Part of a small language model's weights.
Size: 2 heads of 64, MLP 384 SwiGLU.
Architecture: RMSNorm before each block, rotary positions, untied embeddings.
Each number is 500 + 40 x the weight over its row's rms, rounded and kept within 0 to 999. Layers, rows and columns count from 0. Numbers have three digits each. The size before them is the row's rms in percent of the matrix's.

# v: layer 7 attention value, 128x160, rms 0.209, rows 69-111, columns 0-159
# o: layer 7 attention output (transposed), 128x160, rms 0.335, rows 69-110, columns 0-159
v69 088:459498486482448542513556494472514497537518407504507507535531479530507550503464435571485547461531446523505500504490454496518437499412455499487525497612491496496454514613520498474481561395546556427460492468521576567463506548542471536495490485506470555486459473541457504564546440508463510509517492473470520439484531498457447527529464490547484574487488432510465499530533465511476569526482471525578459428540447468470557554551461560479505423481505538518458528542526509466500564523480544
o69 099:538503518461483567478645460491528522551455426519393506482498511506486444513575491543536451492473489487481485472513510495499516526521531548491546499559459451417527565475453429455584519487493488449505471541549520498490497504554481438495465563623529485497538482516486495501491503479502520541468464517458611462476506425547526527464530482437496501483457488521524528526504558519511516511486474506609550476565443509435472456499549519444503509553480492464504508470520404530500522458522501
v70 093:477508469488544502512403522468521496517429511506524472452458468505488515487445494462480505497476528574441484453503555505408542494508537457463511466431445528621489445493509503536499510510495508509498434475537504467461549487447479479511531543626509477510503546465482473548482540533511484527534519551591464499487492445506525462465455544548484539566506464424484532604469507511491452521524533565583599541510456446505392519480506497521494475512428424490512454497551535502511477474486517
o70 095:493540490484461442454511465459557494515497462540521499464519454510496462499512523433528527505580522501484565450525521548532470573569464504491498525483519488573470488444538432530438474490491450464474519483458537378477455494489502453540504480508534493502461522492444538425533608567531524535490521461482476504490396483480503457545516543508482452481544516539534538546433380493461484550472456545460495532521515538535488551545520429454559536530418489487501543508467555544426540469469499
v71 095:480574479486493528500564530511546526534458498486547458517494495504471498438553434483565483534458465486393466552538550447509461481502474461494524507414381433500521539544516492494487517457470494466510515467508541527543518505474536503538466468454521535518491435481487528512444562556506505539492535555531491560422453495472501487482470501477470516502607485474507508420531519503522540489480472545536558491512577572469513489447531539558586406497573500485472555460409526548466475504454451
o71 091:466537494548617497574591515564492503523483501517530391477490530555555463526571580513543510531519516465492480542486469508552503493513533499569533589474491551497564501459534501479506471581464470529570515455498496522549500545444467444477505484462502506560460497535494501471468491486530501499480554557540546499481476487518496443480459511508515562509515482514567561498559418522485462428552481492606427468460510534513504573533527516510489513482520427558453452503521497520551512466554567
v72 088:540533582528570423489526471501499408518500498588466518480506400479542545472475536458528441425517550533515528519496538494490513538620571444504547511513471544483504473467524524520510511524509485511428450558487497538486464520517512463540501468451470457477487438442544520468501501513509433494506452469506472424464510570501453500584501553491495494510514518441502495517511442536525459449484607531546458485512516539477567439505424511479478586454516514486474567572528552525462503534506473
o72 090:475524486448507583473414515570394465524463496481467544519494446532525583489501481499492462522469512478544460455470547541572394459510478515551447512517552491513528502486440583426440457513515483492421482520503497478469543487489481482408467499485586553439485466504507504420477452509499541557534483483506468508503523583470482522493475560492497445515516554514501516533486530495487489515522500525515553419489529481438483490503442521554576567472537469565499494519421508504447528511453413
v73 092:547515539475529481365528501538486475532460480503458513463569494486506524458524566473484568480499461516509487501502432530502554556493517414532475431452549560434447459578507459507416540442445515405445473475559521439592525485487449502490527468487510543515471510467538543488502516444556511516445483471482497512532483488507528520449482447497476476462498553537521502486418438472499564466443525507519531401477495476488521447512466558465534417518534474449525549531502472497455460544466497
o73 095:557540480481482529407461527481495508503520442453483519526494480507588452478562559470476523443467515471497530535521535473470554469479441521523581506591463546449520392496474518504473573515497493448487551509494518551439574510523543610445508510550533575436522476476410458539489497450471491557487538487505495485505480494462447481497505556482568524503414422507540573541589460521479495487539466517466534472431539522462487474530505508562490558504535528514502509498464484500522526440520531
v74 094:516492553556520481546524529506459518476530494466535485528456536459549525533539434470516510419491509549478474559578533478488530506504456500552557539495559503510479512464489532523556484544475483475527495509469496482550467521471457537441513539497474584554532478520453531500499535483570555492547397522545410581488555518564463457451457502506477454513551463508566530452466481442520482496447544460537533390488505585490564474487452488486515490394539467462473508459440545453546582500502505
o74 098:446506520558548477458519573577536465490477447480532537513500521498516532537461541519567506486555512483473555472547495497559549495499514515428575517499506462519466508484481543527519518549469476486519500517501437488544522461513475518474538475561490535469488498556485504478472475422514520472453490567480445567471457601511505550486558463479512520520405503450392549516480529575540523468545508396559580473537555508591514532471514465474571450414469455552472481508501484453497557512509544
v75 089:505510424499523475454556516544502502505467499484473446488493446508444497485469473525486516483585415472490470437540537512490519479460570480427487575490604516561516518503605540519450479469498507501504505519421539573524463444481539465509489569537529519474512529538529495490482531574469475504432390499489548481520532522506515461529511542427594426447508507510485550498531480511521493499538511469574496394450498537495464434577506575456455475495407515492511498478520500489515493468502468
o75 092:491533463489580434509556548498515503449481482452516533492472567507531532484563470575503516447423497558468404488506546494505552420558494520512531470398508478520517511502505488543481400528523513519466462535428507444431502459482510483484538525499535541444425510480560478550487559526465459470513483449447498515510535479483544514454505469421511465520480444520442570518459456470438481521535455531440516469502512513534420498494446521480547459508461589485477470502448462534429495421534534
v76 090:545456463535480521494613566524484454535414479430478512543481548472498441500520516543494474513499547441506547523447445547490465522527545533487495528516530465523512449481519487500485557507485489482566416542487521537467526417528508503501497459503539539497467464479503481509557508413484447572470526503474481536448511530469462550498575470468497427537457512540611472468480540446475499498541568488475556484455504519524555452431429461473499423517503543445454468532479574538542503497455595
o76 089:437485468523551497564571510456397505471483484515509503551493496505512471511456523535526534543560483519538505496549501439366522580495448505554445455502529529440521506469439562498505559494390567532450476495516517523470556501493503529453512463553563521542486502494531497457514494490487441491463451528488472490502486527477465517482488468532511452438448478546491421517542394489547522449473467442518558572488475544546517465513505523603529515432525514477474501571506540532506488439500547
v77 100:505417448430490501481462571499482523589529569453500554549494552543487526521572445456502455496564447444468564478433476498464474476572555525551505488445503512606494516475562495517533426493508483415503470560534499597452479520459491411491393536470569527512512503503500442465499458511511522446493443504535518551535477513522499525490478467490525518484516524498479502483465495519473467512503555426552525493436478534467511546428521516510526441458455523425490557477509512514539525485544518
o77 103:452498442499537484484562521470564490495558606539619510541474532436487476538521462474519513504505492512566487527543490443475516509474535506527461483500501498512531526498544500526508462446425441514459500574499524502494494501525480415600526475554562534521491467481520488585468487528473507560416541438529410506596500450483584448526466438465564512511486513520432492572532521498437492504547520440523498431506522491495473549456552499535561526472463495518456538454521535489499472484524548
v78 085:621503538502436517470580444514523497531551459510441473489505580560541469509459431462472548477440461511528499444454478491505557548482458512482524533516451466506449473460539537440516564555403445530499507467503486437496476502497543488514521508451518502529568543439506517522513507500516496441462537419492471486474524527500538503532511484497488533495462584479511470513498439450454547552522516430449493455494545520535539486581523533512483520526476496635537512515447452509425407495487521
o78 090:564479471437423572454491526443515469497536555532410468555503448489482576548467494504498460425511493481507521547492490480503506507542493507506561462540549491516501496498511450511388509548442483530573441520559478477508541558569532496439519503470438537476505518513523462455518542402587477438533507522518527445463553500521449503457474458529525501541492528490547527475511543594455509463448541494463541439473475524508498466483445549532531486531503531452536422493498528508535399511472565
v79 096:518530574469497522452477549495446487524583552575495516505549478494466478482517501484509485504473530482516463514511507532536556492461487530474492489516574539518564499473574539484484541499481483491495500536477416445537527531460535608457503473572519550440477512494594480582535536474487451468443491427490443484458530524472451550515525482476481524398518538543504463508499509513533508530528543482536494450512579411581445551538441504455495412507542479523493462513566458515484519471388509
o79 099:512448464450529482521531484499484479505547452538487505541510491479444454431505543495496502436449512481460452466496528498458475572541468542514548479519491496482542514560541539488466481466531565403476461423541566448509504507541513543388518502428482515420509520476446492516534490432523520496473490444497455513442518533499447492545481525441517471493463499488493480500505572474513515541648503481472467451597520502436567503583448489491517448492563552485458465498498438521492448454542562
v80 083:509446516536511515528443499516489535542569499493568493457497521451456545599563519588481516499502498524495553501479456554445448471471546550492468514520457494468511518524556477512504405501571479449545463428422479488483564542486540496471489501411416478533555497522478494477448459414507486507460519520429519480491517481519472429439534516525564493527511486485527576518555489484515538529521558505551508494487357442455487457505476454528504521518520468508503495515527475504474570440450427
o80 092:416447499547452504506342616476564572519503513508493512458443507539438497493562471541453452529586517488481534485515554490487506474523475510491448487501505431484500535465472493519510454454536473501484507523497521564503463500523526474503503554506486552511472506476505530568525432460554518478472504501401545508552400528516553476446470501471454549479530526439437452506483455488472500469533464441490556545540445488441502435494527409501488513508506482540449524453555440509455493479497479
v81 087:491494462514519569530474539531528525492455478419515456448530486488442478530489510545444503541418391553467472536516540524484516534532501563476495400512564527603452449434450510506500536513523546559526430496485509486471548466543492538542535495550472438503534535554513512525448488534538532532506484495448493507528517553404547448473491496503520461531511504584509502483555544528541517523496524504490507517464567444491495566517514526580523504502479512503495575430511557475521421489511620
o81 091:491482446497512397495440556401462502492512514505582506518498466493517504490542508511515521501506508421517558547491503515546485527536514526412479453498477539529502466511491429543466555529476493481494445584507487459461484466465546473491602494502426531456501531494542501503504577579540474489418451535468515538518564557517486529545472529500420545394503482533558472509488488434513460562473443497573501554446428522440538554536523572481527474558537499513498519520499519470513526462561511
v82 099:488526462506496494532510561533468493506492506488483520521519442509553508513450502432434521512484498499488535451537464482483503537529535597537601526482486492509467448558518506463556423531456483518518541563560491443467508505561489567506444595505489478444440477462539559438452539493515458533472473462539488479478566612518451496439540481429455452485467524552440492513552522509492467522503517570459512531491551528549492540554514510379506506513468493455447556546525423513522529529536557
o82 096:529457540547519481483548491444448457520456495495493514484440490540523475503429460396449528466431541470562525487502511479478489566534513481561562482474559483503466505531586502453451426523439452529528573535544498438524497465460439506502530511507510538496471508444522511545457483494564433475568489434484464545528572519471473519537431484484534438479511480508489513466472606468561565528496573501510581571513538473512530464487528511482461531487517560610503463529470446545484524488509493
v83 092:495478393499538584589547451490493518480482527488478458433482470557502448528524573483464467546537469511501453532444458507463525464506551548512454506516483533591557434490434535483561520481555434531495503454500502507413508434534504497523508465519536558527538523433483504505555485518549498475440509480493540532534449506450550511543532465433558486543491496539573477414450467533488535529519471512471516486530596479543526487492469509546561564481498518498519493500467587470559502489450584
o83 099:549381416524575493449593486496492554523545479508471475474555504441502536515480464440530480543567455463518483514510525533467498487533487530420446501455474480534477539535455514525469602446421560440485428497574494481508459473523530510538558550457494582477480513479563456527471499577511442469545472478523482513529559560495524469502529549523491455516459522522520544472521436477517445471443547559489480499427448544514523535451518502507503524527507530483526521559569551492538514522460526
v84 094:508496460474472526443458519514555444448492458489491426433478533528428525564484486487492538472528544532575458488403514450464590480547502493510469518471496520550497496394449523470478501454493434492476506545514525452501527533541556446481526512510498541539577469484530585548522525513572543502465569526498466440507516545538432514469490490522488533534424498555546449536528567563467497482547547441459458513457552481516553511434567539545405523519484514502521475495457504506545543507546532
o84 096:501530438526487562487444481516456524528569445470578501572459501465473558537532507454482474519519465518520546511535528522501506519503482422440489551447499483477411477480502460539558461495448559512488456509484490466395547538501496469525526487513478514460464562404528491428495501476554470501473501433383513481545474526533467547530511566568480494434512497486530499478494577553453438498507528493502490517518531589553511527500496588575504489476493509441551488512507502479564450601471495
v85 090:476546479499412480458515470510556535441503515525485531504560511459464510485582522526533447503534495484496501470549540622422494514583519500539540475557533442470545506501463486469512521480481471481448483451450409571477522556486539553482425533482512483433427493526450453518540530481539542443556499476523395480518496481566457572484507488542493472456484539509526510462487416451548511559502458456495513505486532498448501457449384567467527543538475475456514536513507516466471511530522493
o85 092:537438504553437444517558546518534431473510528508444491529519468409535441474556488548467493502466436471527537479574453562502472462490458471536450591505430462486500517520521543492578505475516500471511501545540489498505583470468487522456518504531495497440538474465469533558447457489540473485466539501595415508492519527449492490473542444556473492471447556495447449469560445540483478540503535456526567468470546391448464505524459455541488480520559502515537497473464486490428556534532478
v86 094:458474508460551505526508423472593514428546593520517463507413521494461519489488569549565475472541501473495474493492476494519436564493367536528482529515498548525521469452406558487556445472506450495507428456430569515542542455469547437496467548515518475495525527520493498516457548479513520472515457506501528505485433481570572552489491509573464565528460526502504493436474498499529566523507434546501470518449491512558519491527537518505434468512458527507525552531504488550483451552555548
o86 096:507445485495480467449464500485441513539513625467449511480563483484459522464518434577528520555536474480608510454592499522463565479485475452483522571515522493506523487507496440541521585496534493500529488448454527542507482471405515457538457415483461476462465554439480548507483537554443513466555501515491505540454535520536507514477557431489533544450550518512494568506462493485432428463534490531547463469476542480547459457528537513512508519574532493488511463409543559474493475516543490
v87 104:528419502509556564445586537460560433463514489494474533587466504458532508463523541511504495488444509515514481468520567497545533470547483433454486473490500520452520512523501553473489570476517517472472426549529499516478495444530496534467535487505459506509555490487507540485529461490479523491419530546594430453508490535495454594545546458462434496493478541523490504447442485454556527608466522499473556484463587478537607547504484489494516551460481522520507566527539543592529520550515511
o87 103:555485488444520520479577474540365443481524508494461566528443472445517508491510526504552515513423508492521500471479517445561587518492519504477510507499535492439531427468513528448546564415441485447500462435507520481532587449503518540461516506551525550535451503412494529436536541463566513439430496522553422510502534569472441508476510529501478535482510526491531453568484488496531497495527479504523464434459557533527480490444500506544472526485530489555517489540462528549556466593496474
v88 100:422483521445521460468482470459435472460468536503616503437498507502475467477520468530497558551490495534524510480557524501535550512462481593553453465503491483545504462496470511488562496459504455494479392484497563469498446450562520478479551471504487474532498404511453556488523499424502539465497473457469512449457491490476518501567466477508530499460563557526555405538453586468461464564503540502511546418514562528483531535550485533502468503523489470466496508554484552475557382522511489
o88 098:494491496503496500421503552467471470468548498528493475470519488507518508531455530523544530524479564477449528493523420552547499516570550594533504502532456494506473474476451481444514505478465538500528415451536416512449418526521491457533474471524540527478538466456485464466498492484516405464526457515439470543494481542503476549546588574523528535491475401492462495554522511363486481573463513526521489510456535486468454438502486562561547498486538457415530473461498538476438485441545526
v89 099:474527513462504475438573516453550519458483521472490508580462482452548504485458535470483504554501508525514490506547554552506450596556472522538467532411514484493433552476498504497544518494532476525498483499566448416512506555566482551475540465517542496480506530401429492426436565429449592472441541469491535495464528512447462475552533513516467464468569513461574513503552474476512546541523529534547498506487523480594473499487449504484448539479455580490456520537499524563434502497495471
o89 102:491502509490521564496469502453434533404534487466450466530473462489574508438450526533501512556444576515474456525499508506501478500510455598511494655573591498482441514511512485447495530428503484512504456500547472473518501478457484501475492463448487530513555555506488484441414514508522491477541549532455438474438511525414498406528436536391551456503535537487467469509499430465516539493531497511556527521495528511502518489512478532456531478496496554547510468507513525479543511537581480
v90 087:471451563439480529520532516515522496548516445498475504441457525471518519493585507439512527471487440531552436555480502515491445480463451523512450480472567505570472441513520444614484517420495435503481467474528522474614485543530505509585496556518496459438442505422503506479504501569487475550506499581451429501433455495517487409470551463489522527485495501523492506538565506530401501509569485455467530558519517481546505472440509469504449546532496527534481532469523552476442508479489483
o90 090:473527491441459555529461537461535521552513508500491523480526440550564558492569419517489593475579595482468467505480464428439498562452505451509469531530483513506477493477548520533510457529542484498468503514633490549552554474471521445477582465492484489382512459521528461454484517475525473462510519445441583554488497515482459489531467519474548470527476534514507508488536495455515413484452465529504488537470468548493476552488549448468506422505560449540496478473491513525444479554549516
v91 089:417542490492577517511488521486500465519510483491485455565464525593498587439476488514457513529510622484514551511465489472539513480536415452458531460525516475496565519541545484452502554524491494459499465563487489493492469489561530473546514466429568416583523568503503549489485558485490526479485523489413448477478487489450517490464494464528451494437481494528576541528528547534524521510400512539462479535461457457473460477457520529492532480472550472618479473491537590518527489462505480
o91 091:524479539492480465562501428496442526583545460476501513571395546490486515488507490456515478534483553515572456512447498515511510484494508464470520570517483502532449444509531520522487563522516486526500538476468567484442445509499502485520553448529496432525515526492504511457511529486522533504517515579481488481487530546464477582503490489461452560488512476526467471529505407508538561493523524541476493498456484484409470515528510466544539534439422371457478561444649467525574452521492528
v92 096:494548503431473499486553450500488482538495579499408512482489531488506450482436453568528401492455566507483596507480575514520476513546486518467451474445466497516488542542541551497446489523472526508535463528494471526519498495521521386504492505504532502467494519535505486439487511502449499585458504469454541460528436597523508545471520459483540555547570549502539478466521528488478456504506545555509472513390568524468498488403475501500463548491460548536468490572427567512539529482530456
o92 099:515574471402528550520587585528407443475457571520509535615431497500461473505484528564475495562504483515503461496461515528461446444519448467508424525486595528493469498505530468475485452497473515546554438462479471491490506550490517508575483464519485420476447524488525533579475546549448450509464533487495458477506463514457507544442461570488480483494532498530511472493519444531474483484453571491484483521486516501441492532513495501507562490428509498480497526507486611517529510439575459
v93 102:483499479451443493542555493415528485529450613547456493543514508480509442438518537482536442526442573476507505508601475465525495412475532610467539454523458467558510505472522423445472444536507480548454523520463471501505500485505454471499501499541533490554447516410502513530461489528409553508432548485562415462446416533454438480540530547486498515513512513540481538418541506464495463502494465448498536512548518495465497500512502547435535470474495474496516546490487530467472537455503516
o93 100:467514472436485455538700500535420516468473513472506474447512437542552518550510418511409497497512480513441469527490480477529485537442506582550518538525526518567568501510543498524502476501499469534550536434563468490553485517452519455450502507434505474514519504504466494517557525549462498415457491482499446465506568580457539459486489509602508516526507534503462466531513449468496469486496536491467514516494543474532559455552494502501516495431516506506533525518585463498450455486507500
v94 104:550504503415520474480504496464500508467533515597467521550511499505477499518501528457511524485524503528511474416527619517562484519523532551520486531444573503553505545514478503443472534489543538464556446548510536495577540486450455544520515558434564529438504466538474451488480502470494516429519506452551503450447447479494428505458513443499509510467491499512453439454493444486451523596494489540563514542522491475438516505605474462449521516536438480488474445402465514471490440468424511
o94 103:509515492474527442514519505474486473515490561451500584486483539483472536486496515509440561397502499490403481416553547552520478489497429531497533500475502564530488516588505431438499523494477430459503492518515524475480525501504467479531502467471493575535524526432453453432479514461495507456437518495507434491396474447446581490449425503476521482528465514446413457506514540427491455501495438519550458506457509487433537470513489516530448483525509464464513517417456470592458465518496556
v95 095:562505504493473525466592538518448465449506516479465516567502553504473434429452476510462506511487557458518479597487562501476546532494568474393561511480532528538537507504435554502533507429444482558463467506457461486519514421562552518569534535473497488490474513468554496434481482488507538516554448418492467495538476550516534554553500474521534510451579503535509540524457433502512595522518537522580514541452497444460490463495492530501527523492543447497521480533490584443508459555509528
o95 095:538394491422519504494613558501426456480517437530490511532563478523512491425524554492536495514467508489498500516551456501515508443470529460474491457531572515552516473524435474457482528530522495475408544465532443457497525459453527501465523501524501525448531547496524496498512541493458480437566524566485407490515429522484503508506458480468464538499453572492520528482545496523521548596549464557456553505424535575463449526542453512571489493472460535450462552478496585516475468539515511
v96 086:475508522550480540506445472492436482505478561454481569470510526523502533534514512482475495504520522485498515527487506566545489505521528460542481534465536492487511492581557503451439451538592495497465491479575501534420572466523481560525505533566496554527490459474567515539488501530456483464581500652459505533524457526454494503548520397604479536458551451545493481543575525513555429471542525543514565471580472515503498500419527551501460489506471520519531487529482533444529465523529509
o96 088:417471523504486506448585425472471476465505511445484529494420535498495471488534494472548466537563528469484521555439463550528506502452477522530432454504515526519528526505456606532561526465503497528476470516544483526479467524564494545568448479510507439495488451539463534514451444492555499522512515398474454561474472512495486481554484505472517517525552471563525568537453488494552473486576499515502543585545420449475444623512482501516488499525534573448521556567492496530457447538517512
v97 095:526480486526513423494492437516515504410515490521513574451426501564494532445551549566447560528487460442497569569556479558455497544507489477530557478525494453505560502464506516499488492520539546525497548546490575547511439449481464505487532514509490528393499534549446434508478474458511465531477532532527413488546509479522481503467461529458441559489482495448464568405492459520515489471521484567533414518481490530476520489531547553500508422473438552556492508498507453425513528448464547
o97 096:489470502537465498513579530478531467526492488466459539461462551506461485434433450500573522505508462509437476510487563461521490514454485477552458481532488427501534466479520438508454588449538488535515521470434517562499534468404502529484447458518510563434467427496487507473425536510498559545493471505532472573502499510506537504448453435583420474522446468472475508406477580520495499478478469541466462501534468463523448529494585533411534494485482539463474470476511468508478586466472428
v98 083:480534477556466511479437508489440419489498514525459516499443532494495479580482556486498446506434469518536568489493478528516485395526470468495452406481468576569566538458501514569580535519583422437497501517503474470488522513523421464490520540556488471497512467497542470511499520516513451514461537519476514556479428497501495576498485497450504407465474499449572515568524470544548535482492514545524498547519473510506611424566470497503529563512549535492533497519437481515482536515551458
o98 085:524521486500522525565431510513537488436494504459484562478493484431506587458465532450442470475528486428523533519465502528487523472459577495502471500506541533558492483471525512491496545430539534519480452440540575457548463478472514501526536540501519477511421467522486484438505506457496540494491510418436530423528484451483499531531527578434467429469584536521476534458499448509525414467549495540566577474477577407462532479457533482524549477527547556511497526569542545462513478474422502
v99 088:475482509511521453504513508519513506509511556478500489533497464525429521432498546443500476431454487512460513491518469398535419527459437489478560516513477477554516496497493461507490436453578451457466437520476531523557570513449475542507518518505537554464491491489493430619532466399557471562501542524452517571559531433560519510527566465506557528561554591544512548473536528543549528487563500427469497552448521541486460495505521543534521505479490484528507444449495486490467547539480454
o99 094:534475472499479408476506571594476494476593558543493526506492496587471495468506460433548473474584444523463514492468558487489475533480498515581611525498513535535450508476497566539544511520577524473500501509481520603451513447468600516549501424527494493496542509490485550505549524529482455474544517542534534530535508467500521449491483505510540438500491568546476492533488478521571454490562559515518415456489442515490491462506512467462515455552559546528445495530534519474471491548529564
v100 094:476528519536546532470458514564456513482498487463529526507625483546465433498594522442499515560554458491469531539449528506476486481501525476512482479512470504480517472464451463480418491482529457452522539417451462473490421465487417466477438470521511529478519527499515573523561481525493513470458519535559517489481422480465538451440395530439540418450541533531469504565503482472483590462569538511528543496465466526443418506474514550500467524548492450550484464510492505536545437489505504
o100 094:485509451516543392470354460525602461543496439495440403554561506445567432493506479480481455463565434478495520535483485502495485472537496520500511499445505503522512473451538468488491471463479515491468547477475445535546498552503484516456482471523495539495478429493538475598513516520547555453540448446523490477523449468421547503546485507546536479527475479511485486502544436458510488535472452543498480533460513501430464614505509498513451554517494489438528463535523478471518455480570480
v101 087:487568497540516503523573460506510487518503511500518534538499507471484466550522500504443504502514472490539485481508476600526463520525592541454434408492551520399437497498495510524498459487524466514474518530465598501575535512471471451530458461524494546535463519551512460483488533597469568465501426516498536490497504516594461490450470463503430500538466492457496477489510551613496442508492468518539497529541557546432559515549488456438557513507481621532513467533514543520507574504463500
o101 085:468514460526535587468577532513466526545480573465494583470444488445491434457503510561466538507488512483498484463519485532538551484547510495430485466478493575477451436516534547458557531505540462533451556528515443521457571472526407470475494480450535528500479486552484498544495533503493491504523492477501569518536553460500549505465485459459514517497544468544436499450546518479434431427399456522499502494513454501503580495496472530439453522453521444554532581532522466423496555496453425
v102 086:461489489523379463537479440462460570542454563491467509466500457470485485485522468556517563490451515454504480547423513579521474482540495507491489491546427448486462580494442517420465439497492488533466517474413464535455453559562537567481453464544496504508483449583481466530487488530541558507508529468501514443521440522506545421469502494526511514587443525537479489551496429546490538504451454528506540504452488506572554510512535460510522501527541598469477501562558502460521508474489478
o102 087:584511474581405455538603529515505404555488505493524474508617496471493476489539487545503389563494481508598493542537466566485474475505500515442455466505550436464453503482484489435473468509494517483525528534529508529511498504487508421481505522462545505494534480450441462511511513493532487526487551502494532476466479529573445488563449468544538465486567505474507523482496519520461451488452500449502463619522461464449519475517530477499479471541552565508431546530524483522513544502499409
v103 093:527491488494483534543505488499519500492481490553463486476440475472530518510518481484485440614453456460567480529488480484546508439480519476494483438478477543460524491587553447497493523543546512550537478544538476508586495527492469522457472485544530519504506467485509446505435461499510501520527568421476477507513516488529477465510491549552555472523577551466481481502525527467506578495432530491449550490509503462608447488473419519553497444523578428509507487490571545452556372477452608
o103 092:533502499557490532493569539470552523534538500464534424499507505490505556483513511521500454478498566483438457502454486527406489549504530487518481441565496505473511553500549519543489567485409514479489535554485547455548452577439557593467511522480487543439480571459458479508566534522427562475538536532507464555473497496470468515527485630515494552497512558476502487503504414473562515491502485476475520557516452478497577491498485479506531483475539455450437507523390497454531502446528560
v104 096:442443477469523573487549460462464465505507495463532569483544516556520530434512505496497518521421547592429489485531491550486471530531483528481484488443659505496482498541456518489514479496528540504497520519444502488533491466516475491523620489536424474533472466463531544477486485509527537566545548562434562489467502499456511525407465486524472527500533471465538589560549557483534551493477444512466476535489459510524484546465535466484517465540554407434519544450513525525479479525546494
o104 098:482518478467497453463574468505439494428492438499522430457458518532487494473562487473459551536552541440518496467472523484523487496531523457477522476508494431569473485499470547515501561486509496513479562539439519498553478528461500547511541385513446375543507483533446442507467472531589528520511552518437517482531466519486491549537520475458479518503493483460556475501518487419508459562463453520521529565472560519442524468525565409495482492589468470519482501469540534444549546581562484
v105 093:464468530506520534469566511482512511561486510500504557561538425490408482566422430544522445439439474442494508525577526567456519508480507539516545512524494448502483553522464474518522480547487538550535483442395501442537530519493513552438499503485517524553447482404466452526487496448471432483437521446529578502486518508503420454552517481512396537524530481504478476518481475436508548449441498515477547535468491535512462572512495524512539556483557509516403541467500486504520500521520474
o105 092:487502477490487506528543488550437534474437495565502427498449455472424512563470455548527525521437482412524547512552501537472434488587552556518564527520526528480513507484395426494500504526549502561550518490511515531506528502470577522494507498481557516510523503509511533518477520411443481436504455527503497480481553508495509475619429540510476533503501509504491494554529460536481561543493520482541514518574494477485562492507526476445393527468479498577459573466421457479506437509544540
v106 087:526485443601567458559430484534500545490429508522521488479506456520561481512492510485457499446506455489501457515487466512516528494609434455506550486478496521488487547532467503517497522516496518418518552538479527485503543476457568561570481482453546529478536527567493558492513513556464511551494448470471484513511525518499549485475460464530549594470484564521517499512488493522563440404576520439518471563490558550522499540498524491432481529485546441506480470528392460436460531429546438
o106 085:499504457489539439498420471509476488511514489527501523482491547509511549494504486482524517479439513510528511450419433493456465462505517488470524484479518504551433488520551556539487422483572522455485564488501467479480461443516508504408475452525448491482492523518484521529444483524535403590472499525536550509501459456536504520407439509572521531541499483427485579446450521581466478467647548463509479483498508475514564553471546532443537527507496444474582556562532527530477536509530524
v107 090:467552481459492548434427467493490477438483526420473468464474529517517519473468577404457493497443559472435409489504445520547462506540468452515534487499507393510498441499482518518423499531472432501577484517498535483533513475508512534503526537487503511501562593535488554494489455466440520496505488538560492469513495501504453555573450516464445512440466499492450517517558459518517444592521507504505517437493534519535474515521513606541473507457453490453554492467526550486445508567561559
o107 094:432498499476451492441503477448488390506482504441469561461491415493571460543541480440535554532452445445477437506492518496515539442490452552596588570474508478540494507441574492546486528480465502485484488545500517442424504445503487521460481478449480458463543498483505549510494533517489549493476441489508485522537469519521440507472519498525497528419533523470470574536476501493549524499548490526436484511489551497566490552518422525494472458559492526493523448506555564545599487588544503
v108 090:395469565571512542473538457510534571501458506561525422423552457526438503579505518527474567413564528541458447478417473479465502487558511464447522484484511499588526421547494473455511482552461539484536483474451493500499463496519429460512510500529549497461465426531481583493461499458519542525471437495516578501521512519562471472476511507538620530546553525481532479523508575494519531513545485537501449486558516498465473498522546477492475445481561543497513483500554516470512504487519499
o108 093:543481454553505497458488500537453552557454481524559490534541456454532534500509464545495540491557452517525546517467519478442459506518551499473536464452477472605481503561533512469515464484559481532465485530449514475544469560528455529560536495559546468493459526479415547546481502508480484506517514584498574499554432542544509494501475551524551456405528399504462496506467512483478434472484521607518535528498429585422436434561487550475523466485461464485540489498459444485502481498539482
v109 095:476532491485474436410445442504557578543461468503466434429564475453510474509505456458539551523630493587501489513463530513482444502520509477579592544464531418561513443482447484445455532526479514479539554476471554487508514442459442437503493450470444504471457418537521508492545548521512426512460446481517529498501499471512557470544443515450498463510484467511535532551483506512543559516472513497522554545495409485530467532507520507509482468524503467499488505478445500419452467479505491
o109 095:470508589496526446515415402497517507533424480529499468485527527482538478589519468522489511434557511508482513613512496514424418511503439542525555476449460479558472486516453517512526520542480501548473478518496516542504455506515488497564496493503500552437500501461502436543446519514557494624523476539534566451557452499514518440484437495486533487478485487511482534453537429481434471491513490503524456541475565474482518479547434438506508494560453445428476473514427466458463539489468443
v110 101:491583553496428510483546571530512469500473522409522525508498478532517538509510512610501469466578512556510555537518554509506492443471484510542513503577480495568548511576530427447540460423495498555548466496421459433468502479532478479460426508462476493453529500514464504606420484455453524500491546519538490487463503470529511491551465518560460483479536527508453521519515449487479525516463434470441543465501561522510433487489481477533546503550606516509515476503525490427515437474443475
o110 102:502447517546479465553519463455604517498523542490460470537541466544533551513525500545494517530491489488444524533518477568534478513498540495561436508447566504534456485521467402522541472477478500540550567463513522513553489520464534488507475513519534498487447525512477510506503478433552529524503463585581518536489485521459504516510574530554481511436539540589466516529630486459525584520499508524535491481594469530450469516500477387581512463500549549483503544489544426521511482475537557
v111 083:501546494464502462579477493470388516608473491409470516513459461535514479551482515531532492493559560515540509511506549507569552494393481531501526518544492447461525572496566492448510557508490463472448521510551486587517500504516488472534538502457529454457439394520525510496498479478488574528490468559511538477514545550566472496511476497496500499551505539469522482507553475462540439466546479484504483487511566459383477482523504448460540499446521588468502554442569512499499504533450493